python train.py --n_layer=8 --d_model=256 --n_head=8 --n_kv_head=8 --head_dim=32 --d_mlp=704 --vocab_size=2048 --activation="swiglu" --norm="rmsnorm" --norm_place="pre" --norm_eps=1e-05 --positions="rope" --rope_base=1000000.0 --rope_fraction=1.0 --qk_norm=false --attn_scale=0.177 --bias="none" --tie_embeddings=true --parallel_block=false --init="uniform" --init_std_qkv=0.04 --init_std_o=0.0 --init_std_up=0.04 --init_std_down=0.0 --optimizer="adamw" --lr=0.000885 --beta1=0.9 --beta2=0.99 --weight_decay=0.22 --lr_head=0.00474 --grad_clip=1.0 --warmup_steps=254 --schedule="wsd" --decay_fraction=0.258 --decay_shape="linear" --final_lr_fraction=0.0 --batch_tokens=16384 --seq_len=512 --doc_mask=true --train_tokens=188700000 --steps=11518 --dataset="wikipedia_en"
Each number is 128 + 24 x the weight over its row's rms, rounded and kept within 0 to 255. Layers, rows and columns count from 0. The size above them is the row's rms in percent of the matrix's.

# layer 3 MLP down (transposed), 704x256, rms 0.0564, rows 583-586, columns 0-255
size [ 91 100  89 106]
[[ 92 151  95 140 128 170 103 130 133 118 102 103 102 101 112   8  98 117 120  90 130  86 122  98 119 114 166 132 152 108 149 126 106 134 145 137 103 168 127 185 127 154 122 145 127 140 135 137 112 154 127  96 102 151 117 172 126 118 122 123 137 112 117 118 159 104 149 135  99 148 161 129 158 133 112 125 173 121 125 104  94 127 116 138 143  95 135 137 137 137 140 146 135 116 188 119 138  86 172 106 130 122 131 154 127 129 166 106 171 144 122 141 130  91 122 127 104 111 126 126 154  93 108 108 114 116 140 134 145 146 113  75 112  88 129 133 121 102 143 140 132  79 104 147 133 135 125 115 137 126 144 116 228  99 146 126 137 179  97  78 155 112 170 125 120 110 165  87 102 157 166  95 134  86 139 106 104 119 180 154 130 122 119 135 132 130 136 133 136 104 154 115 159 104 162 123 117 119 142 120 126 101 109 140 162 137 123  94 140 102 117 139 121 153 150 132 128 139 140 134 125 138 130 114 132 154 168 185 140 155 100 160 154 144 123 124 135 126 143 100 120 170 112 132  91 149 122 146 152 101 131 127 144 139 110 130]
 [109 141 125 125 108 162 142 121 104 123 145 105 142 138 102 140  99 141 137 149 148 142 112  97 111 165 136 151  77  91  97 156 102 152 157 116 122 135 137 125 135 164 122  97 146 118 112 104 126 125 137 170 133 103 128 101 149 137 128 139 111  94 137 121 158 159 167 134 139 163 125 136 126 110 131 131 114  99 108 146  99 204 117 141 125 151 136 149 121 136 112 127 118 147  97 138 146 148  81 125 132 137 174 172 151 188  99  85 107  91 172  75 106 118 147 177 138 175 151 196 106 140 111 123 192 142 105  91 119 120 126 135 130  88 149 161 121 120 140 142 103 140 121 153 137 105 121 133 139 133 155 156  71 127 166 134 120 123 111 158 119 160 154 137 123 163 169 141 136 113 149 140 118 107 142 140 125 117 193 133 129 113 180 128 134 159  95 152 124 153 110 121 115 126 135 170 122 105 159 134 160 140 114 141 124 103 104 122 147 115 161 114 103 145  66 103 111 107 141 137 141 141 110 121 162 126 158 197 132 145 138 128 148 127 154 116 111  99 165 144 146 164 120 115 110 134 140 116 135 130 119  68 116 144 124 110]
 [117 114 158 133  91  97 121 135 140 131 112 116 113 134 133 181 116 122 128 122 126  96 116 117 119  99 131 112 122 131 129 112 132 164 107 145 161 149 126 112 126 115 173 142 157 128 142 151 143 101  93  88 125 149 143 118 122 147 148 128 134 164 117 138 136 141 133 123 125 108 121 114 144 147 137 132 147 162 136 124 124 128 131  86 128 110 120 102 105 111 120 144 154 149 120 151 146 164 107 137 116 116 156  99 127 128  97 135 117 141 140 157 141 162 149  92 138 131 137 137 128 114 133 129 126 138 136  92 154 137 106 145 161 107  98 131  96 131 113 140 132 127 110  83 144 146 147 137 117 140 130 138   0 136 151  87 151 146 169 137 150 120 118 127 138 125 110 177 137 106 111 176 131 110 144 139 114 148  92 122 114  91 175 155 130 127 101 110 122 111 115 122 110 133 121 133 135 122 154 112 112 148 149 118 103 170 125 114 139 119 123 124 140 118 131 100 114 140 188 109  94 121 101  97 114 126 107  92 132 123 150 151 116 165  98 117 111 157 109 128 128  92 117 158 128 111 134 106 141 106 126 151 164 118 120 121]
 [128  84 127  98 112 143  94 127 128 121 181 115 144 133  89 168 118 148  97 157 114 108 129  97  82 129 109 131 122 113 115 124  95 150 122 123  64 108 140 103  86 106 139 133 126 111 148 132 154 119 125 190 113  94 102  88 137 109 145 135 143 131  75 108 110 109 125 146 115 121 124 149 156 115 145 107 174  93 128 131 118 129 158 124  93  98 155 127 131 151 132 138 144 157 122 120 110 155  99 100 127 114 135  81  94 155 127 104 122 160 129 114 131 148 113 139 114 180 106 139 174 140 123 135 122 125 114 137 103 144 131 124 116 138 128 145 136 124 107 139 118 143 121 176 109 115 114 134 103  81 167 135  42 119 125 115  87 117 128  97  98 133  76 122  98 124 103 185 155 140 133 126 143 121 139 109 156 138 165 109 127 146 108 146 130 136 126  99 123 162 105 124 161  93 152 139  71 156 112 117 114 149 102 148 148 124 102 124 116 130 116 131  94 112 117 114 191 100 112 105 112 120 131 133  81 113 119 149  72 125 152 100  98 155 146 125 121 119 184 128 118 171 167 111 164 100 125 116  75 143 108 143  97 119 102 119]]
# layer 3 MLP gate, 704x256, rms 0.0605, rows 584-587, columns 0-255
size [ 98  87 107 103]
[[108 155 123  96 123 133 135 165 110 113  91 119 116 140  96 111 124 109 152  71  89 152  98 160 110 115 150 119 144 132 163 128 161 129 123 148 107 119 116 139 116 119  74 127 175 157 162 127 178 143 121  96 141 131 132 163 124 135  79 139  92 147 130 139 124 119 139 109 137 107 139 100  95 108 173 142 130 142 120 127 143 110 144 150 111  96 121 105 161 143 145 129 122 117 137 130 118 139 131 120  89 132 111 143 148 129 155 132 146 144 115 116 129 129 128 146 120 106 120  84 132 174  95  87 134 134 123 118 126 147 129  95 118 143  95 146 122 150 115 163 115  79 135 114 126 159  96  84 136 144 129 173 131 164  73 173 134 130 158 100 179 106 120  81 152 122 189 111 136  96 146 109 155  88  98 132 143 104 134 127 151 159 144 155 137 112 107 103 119 102 134 136 132 134 162  99 182 116 140 139  65 184 147 118 192 117 105 175 110 139 120 147 136 146 132 159 136 115 122 119 156  95 176 133  85 150 174 118 172 114  90 163 101 126 125 141 109 147  98  95 142 157 114 147 105 127 127 134 119 102 138 133 121  99 132 147]
 [129 101 124  99 146 166 128 205 143 114  92 112 123 117 110 151 102 121 143 139 169 154  69 142 138  89 140 129 128 159 110 110 132  73 139  93 117  95  80 138  90 117  99 128 134 150  96 116 135 146 151 137 144 122  78 128 145  88  99 152 145 104 114 139  94 100 114 148 120 135 127 129 127 100 168 159 121 133 141 151 138 138 122 107 136 139 123 116  78  80 118 123 125 109 137 114 156 107 116  97  89 175 106 136 123  94 137 142 145 156 122 180 132  96 155  98 139  96 157  66 144 144 132 140 133 121 104 139  94 138 143 123 118 157 149 157 171 122 132 126 100 128 147  78  73 146 133 110 172 174  92 154 135 141 170 140 163 135 133 130 122 122 106 164 142 107 135 159 109 117 104 137 153 106 196 142 104 110 126 113 124  99 102 116 118 117 116 152  82 114 120 124 131 145  97 134 143 148 119 134 128 150 152 120 114 136 114 105 140 132  72  95 162  69 132 104  95 131 155 100 117 145 147 100 114 132 131 115 116 151 134  97 126 101 113 114  95  86 112 125 115 109 143 111 113 139 150 180 140 117 115 143 120 129 134 137]
 [136  87 146 117 165 150 129  99 126 140 126 156 132 144 147 120 122 161 120 126  98 131  96 129 162 128  73 102  79 132 116 109 135 133 125 135 109 128 147 143  98 137 140  68 182  77 143 107  99  97 158 156 129  96 145 135 135 138 102 114 167  91 107 100  99 162  95 154 120 118 184 128 178 127 113 159 155 121 106 158 100 136 158 135 112 107 101 144 141 144 152 163 115 142 140  93 142 139 123 108 127  90 114 117  69 130 114 104 148 107 116 121 162 164 129  82 118 130 154 114 174 141 100 128  95 166 107 119 102 118 120  94 141 180 133 122 120 119 105 136 111 129 137 142  89 183 141 106 102  89 152 115 153 139 132 159  73 133 108 128 104 123 122 129 115 138 115 112 138 158 120  99 117 141 139 144 130 149 115  90 119 100 162 144 110 139  75 142 133 119 136 128 140 108 164 144 117 126 114 117 100 142  93 141 123 179  88 153 130 142 147 144 148 171  92 138 131 149 117 111 128 104 125 137  93 100 145 165 129 115 158 170 107 113 144 107 108 130 134 149 132 132 165 108 186 162 131  91 139 142 102 162  99 120 154 100]
 [156 164 107  96 138 158 100 155 124 137 100 177 111  94 137 121 157 125 170 103 156 106 141 139 128  71 130 146 150 170 129 104 176 111 146  93 149 103 108 142 131 145 114 106 146 169 129  80 109 169 130 129 112 131 133 119 158 109 155 119 143 120 126 174 117 134 116 153 165 123 112  98 105 174 136 163 112 145  98 113 134 132 138 124 115 133 114 110 143 100 141 149 124 128 121 111 173 101 163 121 147 150 102  44  78 126 116 147 160  93 123 120 147 131 125 119 109 117 129 138  96 142 111 105 143 142 105 160 158  87 168 115 135 144 110 103  99 161 113 111 133  97 138 108 105 123 132 123 144 138 128 143 173 152 131 147 140 158 167 156 134 119 139 114  88 121 127 109 126 134 164 119 122 165 127 157 178 127 168 101  90 125 140 184 132 123 125 104 115 180  75 167 106 142 122 145 127 140 101 110 120 123 184 164  97 118 121 152 146 123 133 122 130 110 106 149 154 122 120 118 133 117 147 136 124 111 162 141 112  78 137  90 107 103 184 144 102 128  99 118 143  98 140 118 114 108 187 130 113 151 131 141  93 114 140 142]]
# layer 3 MLP up, 704x256, rms 0.058, rows 584-587, columns 0-255
size [101  86 108 103]
[[121 122 148  68 130 131 123 164 138 130 139 141 105 133 112 112 134 150 136 117 122 122 116 166 154 123 153 138  85 166 164 143 106 152  99 152 102 155 163 126  86 120 127 153 167 122 133 153 127 164 109 120 125 155 167 120 132 140 117 161 125 132 175 138  88 126 167 121 127 165  72  96  63 127 113 122 156 177 115 130 123 132 117 136  97 139 138 129 108 148 128 110 134 137 116 141 133 164 128 150 127 156 140 124 104 146 117 163 161 131 127 159 122 115 120 170 132 139 129  78 114  96  83 113 103  92 120 121 148 132 145 101 115 133 124 124 100 142 116 152 151 150 138 103 110 111 101 169 156 120  92 118 108 146 116  94 111  96 170 129 144 130 101 146 121 129 146 118 148 101 102 155  93 116 143 108 170 113 128 141 158 130 166 180 132 182 103 137 127 104 150  93 112 117 156 135 102 100 152 129 129 162 107  75 143 119 115 142  71 143 165 107 126 149 111 188 117  91 130 140  95 137 122 190 163 104 170  99 145 131 129 140 108 129 173 169 147 143 155 127 134 166 101 110 128  91 121 136 114 139 145 102 125  80 116 143]
 [182 128 167 110 127 124 111 147 140 163 126 103 123  95 114 134 110 151 120 100 133 163  75 142 155 120 122 149 120 105 105 138 136 108 184 164 116  92 102 146  99 100  75  84 143 118 120  88 132 114 138 158 148 139 110 136 122 116 166 111 118 146 107 166 126 154 130 117 104 125 138 142 106 105 174 186  94 120 119 123 167  86 136 143  96 125 100  82 133 148 111 123 133 131 158 125 108 136 120 124 112 165 147  69 148 149 129 108 132 142 112 162  79 139 153 120 100 107 112 114 168 110 113 139  90 129 127 125 127 133 122 117 105 165 164 131 153 172  98 137 102 142  78 142 104 129 115 113 166 128 170 128 142 139 135 190 142 138  88 106 101 124 116  91 123  94 111 139 125 125 130 123 144 102 120 143 163 130 102 105 121 153 113 138 137 108 134 144  87  98 149 183 139 191  77 164 120 126 138 132 132 159 128 126 123  94  96 140 116 122 108 130 165 120 121  70  99 158 167  97 117 104 116 103 128 137 127 156 130 142 107 119  99 107  92 126 130 123 107  79 133 124 110 104 117 155 126 129 105 128 124 150  95 134 166 135]
 [124 105 120 110 153 148 130 119 139 129 123 158 120 148 151 139 143 146 113 135 115  87 110 123 202 141  88 102 117 150 132 141 143 162 127 124 128 128 155 153 114 103 169  89 142 104 178 112 101 119 112 176 147 104 136 121  99 128 123 144 147 123  92  91  96 142  87 127  85 147 150 121 186 114 114 140 128 121  97 134  84 108 168 140 119 141 115 141 114 151 187 158 126 109 158  85 148 137 140 118 134  97 143 119  98 149 121 129 135 124 119 108 128 170 106  89 117 177 118  66 165 107 112 115  96 155 102 127 143 100  75  87 130 131 141 150 107 148 101 148 129 130 148 163 119 135 137 102 111  99 138 109 153 175 113 167  83 146 133 120 108  92 130 150 119 163 130 112 148 156 158 125 112 131 131 158 140 152 119  80 134 113 125 169 117 133  86 127 134 132 166 112 137 119 157 161  91 123 154 130  93 130 104 116 116 150 100 135 141 135 143 129 144 119 131 106 148 121 132  95 117 125 127 141  71 106 143 167 146 108 161 158 108 166 100  98 106 121 125 163 113 163 151 113 179 167 148 113 147 144  78 136 109 139 113 112]
 [128 142 158 121 116 164 132 139 110 103 109 155 163 132 169 117 158 122  99 129 113  72 155 129 174  76 142 165 154 166 125 137 134  92 152 144 136  67 104 117 170 162  80 157 175 142 182 120  99 152 150 124  92 146 146 149 153 137 169  77 148 131 131  72 112 137 123 126 163 122 162  99 125 144 127 157 109 131  96  85 110 166 140 148 110 123 139 124 149 127 161 132 118 137 163 138 154  97 173 132 140 121 144 119  89 166 120 137 159 139 162 105 117 138 114 138 134 115 117 124 166 123 114 101 112 131 117 155 159 136 130 134  87 112 132 103 101 142 125 126 138 146 145 101 160  86 107 128 109 169 151 105 128 119 130 125 178 171 126 122 113 137 177 127 118 139 131 142 134 176 176 108 132 139 105 145 118 126 137 145 114 138 129 146 151 121 137 107 173 141  96 159  99 123 179 134 109 132 125 103 120 113 145 139 124 113 134 111 120 117 150 129 128 132 106 175 141 143 135 128  96 150 155 135 124 123 123 159 113  45  81 100 143 108 160 137 111 115 128 164 140 124 152  97 126  99 177 125 113 121 121 112 112 138 114 162]]